Part of a small language model's weights.
Architecture: LayerNorm before each block, rotary positions, untied embeddings, some layers without attention, paired heads, gated attention, a smear gate.
Each number is 500 + 50 x the weight over its row's rms, rounded and kept within 0 to 999. Layers, rows and columns count from 0. Numbers have three digits each. The size before them is the row's rms in percent of the matrix's.

# layer 3 MLP down (transposed), 512x128, rms 0.0947, rows 41-51, columns 0-127
120:437514481541575553479575492545421526510432493502556509531536522454503547538478512429568483500480549555438458492506507443448494460523499439584513513539477456469490534454455478469561529469527413537467524554440514574472421471512489552479396486497482542492661559460528551575501530557486534459481495590413533574363568496498518490553504472569511476505537476460466626392452403382465473532441
117:480490536574512479471419452464492490491479494586614529525482412472472444398593524526460407509512573484477543555524539521501633452507526582539524503550428504544495510525491457574420561504491518489397529473519403451530498516528488476490503491464490470528471573468434452368524454548612417469494539537521550511552496509429483516450425620558566590419533511548534511423475498508510485528434
031:538507428531485559513508512477495483614550503511479523485519514461458516570499595511536405478362429462496484486571482503488523505531524473496498538477519520489462431478549514550460434499492493445577515502575488482434423437597523515505483462537459533451591542485509559567468505552466530529348494480484447524483566489418507482531510507643530582544615628499546585442439595468518528483421
120:459499528535452561532453512512553449530465574509477431420437485490563444442536499555383433444438546580433574575516555454589522509463500383481486490453515531453557432549435542482420459520504503576471481502468494457411531508593497386548488498543488483445494489557432541463567521490499541489594507611538474535506478628537465479555453496524544521505421516458512524468400555459563539563504
119:511496538590592508528509504508555466472476446467485471485465522463592521461511433484468475492468492552456606532618443477466469545440527494545549503542500480502490541493457509515510557455638535566493542517524445429444437419540464429456403531599488504531515561598360395427496482478508503558493529465537492545537498443513547563510538623483440511548441565546474414432495471522475574432461
031:554487472587496555536547464532538508518465447560514583494441503491519570528480541576476500547511496571432479381448469442480550471471688482537531476574517541674498507473507531505505503536459526499467512510513528448406443487470459525552541494515493494501507494454520457426399524460346503437447460479526531443556470528485527529500501472546484422502535479456486511474503519459527496690528
121:589529453442491483561473384620469492489479541485555425498592422470453493488519432469561411478498523459585513498537481519534562567444530477488631477517544497397481564531449556491516560485448560404586562557550461580521427477513523499411490537519528436499523492517496493528451451479484538467555545480495459508501409552430478534517444525409520516474409452584533510493476487638482513443515
115:556526413491543555528640450541551534440498526524482486490468462523531461459471518540449439529500433515493430505549565461541427476515511513439475546446470429439566500475568551455494498487539503519513430539545406436463445547441574427523565520563533556508560436481449580537535554503453552500482476489495496565496470473613469418422483456498558539401423497414390528478519563605488615454523
089:533517400421499605423505555439515580426485542514538483542620462490179519496483535562416452438473511547487482523441451494512507500574546564537483509497484546448510502543521481491502440552495422465455459525573471475481477499526520495544474476497500526503474446503490460474494498565567502516497492519517456487479527472474465496477558506541451491519545537522502465511557544465637519490518
118:435460426615540529517467476475513396509463451521543497545447534446489394459516488487503555463476454500451483560531469513472377448485466496520565388500480519517496543493618440498460564554416457506500489506476423482505527531649565528552464555554485467544465439601471613511516522560486456538572423566521494476385505438543466507504573547441513574608506499486525504467449483484541546500518
119:541499599564471495529489533461536420509423465477485487540551481499556541509517523549463464478479515537439438492566494566450514463579442476539521463481491498506476419558512546546510521471414549336448594551538509459522513514521446512527399513470441537497585479463563477506469527480556582485470497413500478380407476467523401482605476539494463446477590610504504475492450586513606533491596
# layer 3 MLP up, 512x128, rms 0.101, rows 42-52, columns 0-127
120:503471406437629401516601523529552551508478495414510545510454534513446480635540494445464513445472466507498512502449499475503536583534385417494533438507459515496465516424526571472511584491504398570459536499526484486496447457455555507523455411502444553534601474505478563565473601397508535564471502553556412467467481470516478557455529496417510498459486544493440411545550525550555484555533
042:548418494471693451440540500456490490500495522475574499415434492605496490511473481485447466470665572561548464526492496508550552508501466493459510525560492467458450530360508387496473511485460437577499478552453504508526516478511523520513445446460536541508433554503567493522503474441493503530480535484521457469429582353447517520510509572480521540479503345547497514516556470524436512518533
118:518418492534481431481489541411439474588533536457556534498497519516570516449470519622538525466505538466557493521554424503560562549515452521439534586491545439457484622433425445471517502461451416463513515568483537504493541498455493581487552513439600587491599525519509455488428444421483563524479510425475345554497451485493586404525541490502506590488485508509517444427521545585493514536468
117:536473512429516485492546443539394489512431510514572588420454522530491479501394511523443437490511571531646382561493549512560482520539539439525523544487497545469433528506496482523418534471465504494584454452531558467443521553492552481508490515483606528463504518578546497526551528377449442507376601521493400484458546439566479478425467468560487442515514448466471495480590546494517575570492
037:519497467460505490463525479447474475469466509501617561457474475606507495557470463489485462452612564616497361545507474419542592492500431485470541532574577433461367521378469471508434544496489532539495505508455521529508471454505487552463474520426560539571487474470607545532563497435525447460502471467507417461415570465488510521496525549532525522579552491539565435453525471620500549522465
113:503499533468528475495507517483534588450447525498536550538448495504456428574607509500431537465534539444494451466508471526532545526437440421528521505522569364578373447441569548487442509457519441532611477422604476546436522473478575569432514508501438481537560530511489462533405455497423509517442515474514428358539445554557553563505521555488485449516542491546534521484548461503399560498465
114:432496489470543474477414424427505441487555550446546499444452457543551484590453471489457461477544562496510380504530559429572524468562455428453503501541491467589480515504442369469512444409493502504597568420492472558440480473454572516555485499408537586537471442590470518576489568453459542528408563471532501537504511530445453533549448552469487524581549480597458563488455493454452544519457
080:547517418475618545494568521416489551478556520532586520531463460564507494503450463460475458373606468457526481576493510444596487486483524402430537572474510400500502480473552482501513457424405529506445439491484457591535547551554583572454448500505565560528475529573577575444566502490466415486507593531452453458480562480527515569536548514535496521492482428508460536423421443512497507496436
120:484497432495496388456490505436459562515492482447560457485506541506573471495514445447468504477565513535517491488431403490464536515506472511495515544435530561520498493482534502514457562600513416559540528461513407511426446478527584581452441476510427549448550516575543454498531537471462555505342447521569452639463671571544544535554560532525400461442470519525436523473546522501462500518508
126:516485418472623473483505491502455604502448612516530456397450526525557528515518324566482520492491591604539511511479469436466501439490507478515489500636459521482518555518578519433399514559365501517475518442472563467422404464452559507491505458457465596543474477457539550535509529517430453537487474521528455438518451423453511524505537563478502482505449476488443491463523534508542518557544
118:481432384503506461475495550501431630445453507497509521501538498483516490522489504575534563429516511514523551516472444504525652470466456489474568565612445443508499409415604507422487395531466518550488424468475565499497473376542583503490525513477552538453542550516506474423508591505485416527548574505603465491544500421589490550463535503447444464482509501501529410476497460527516445498552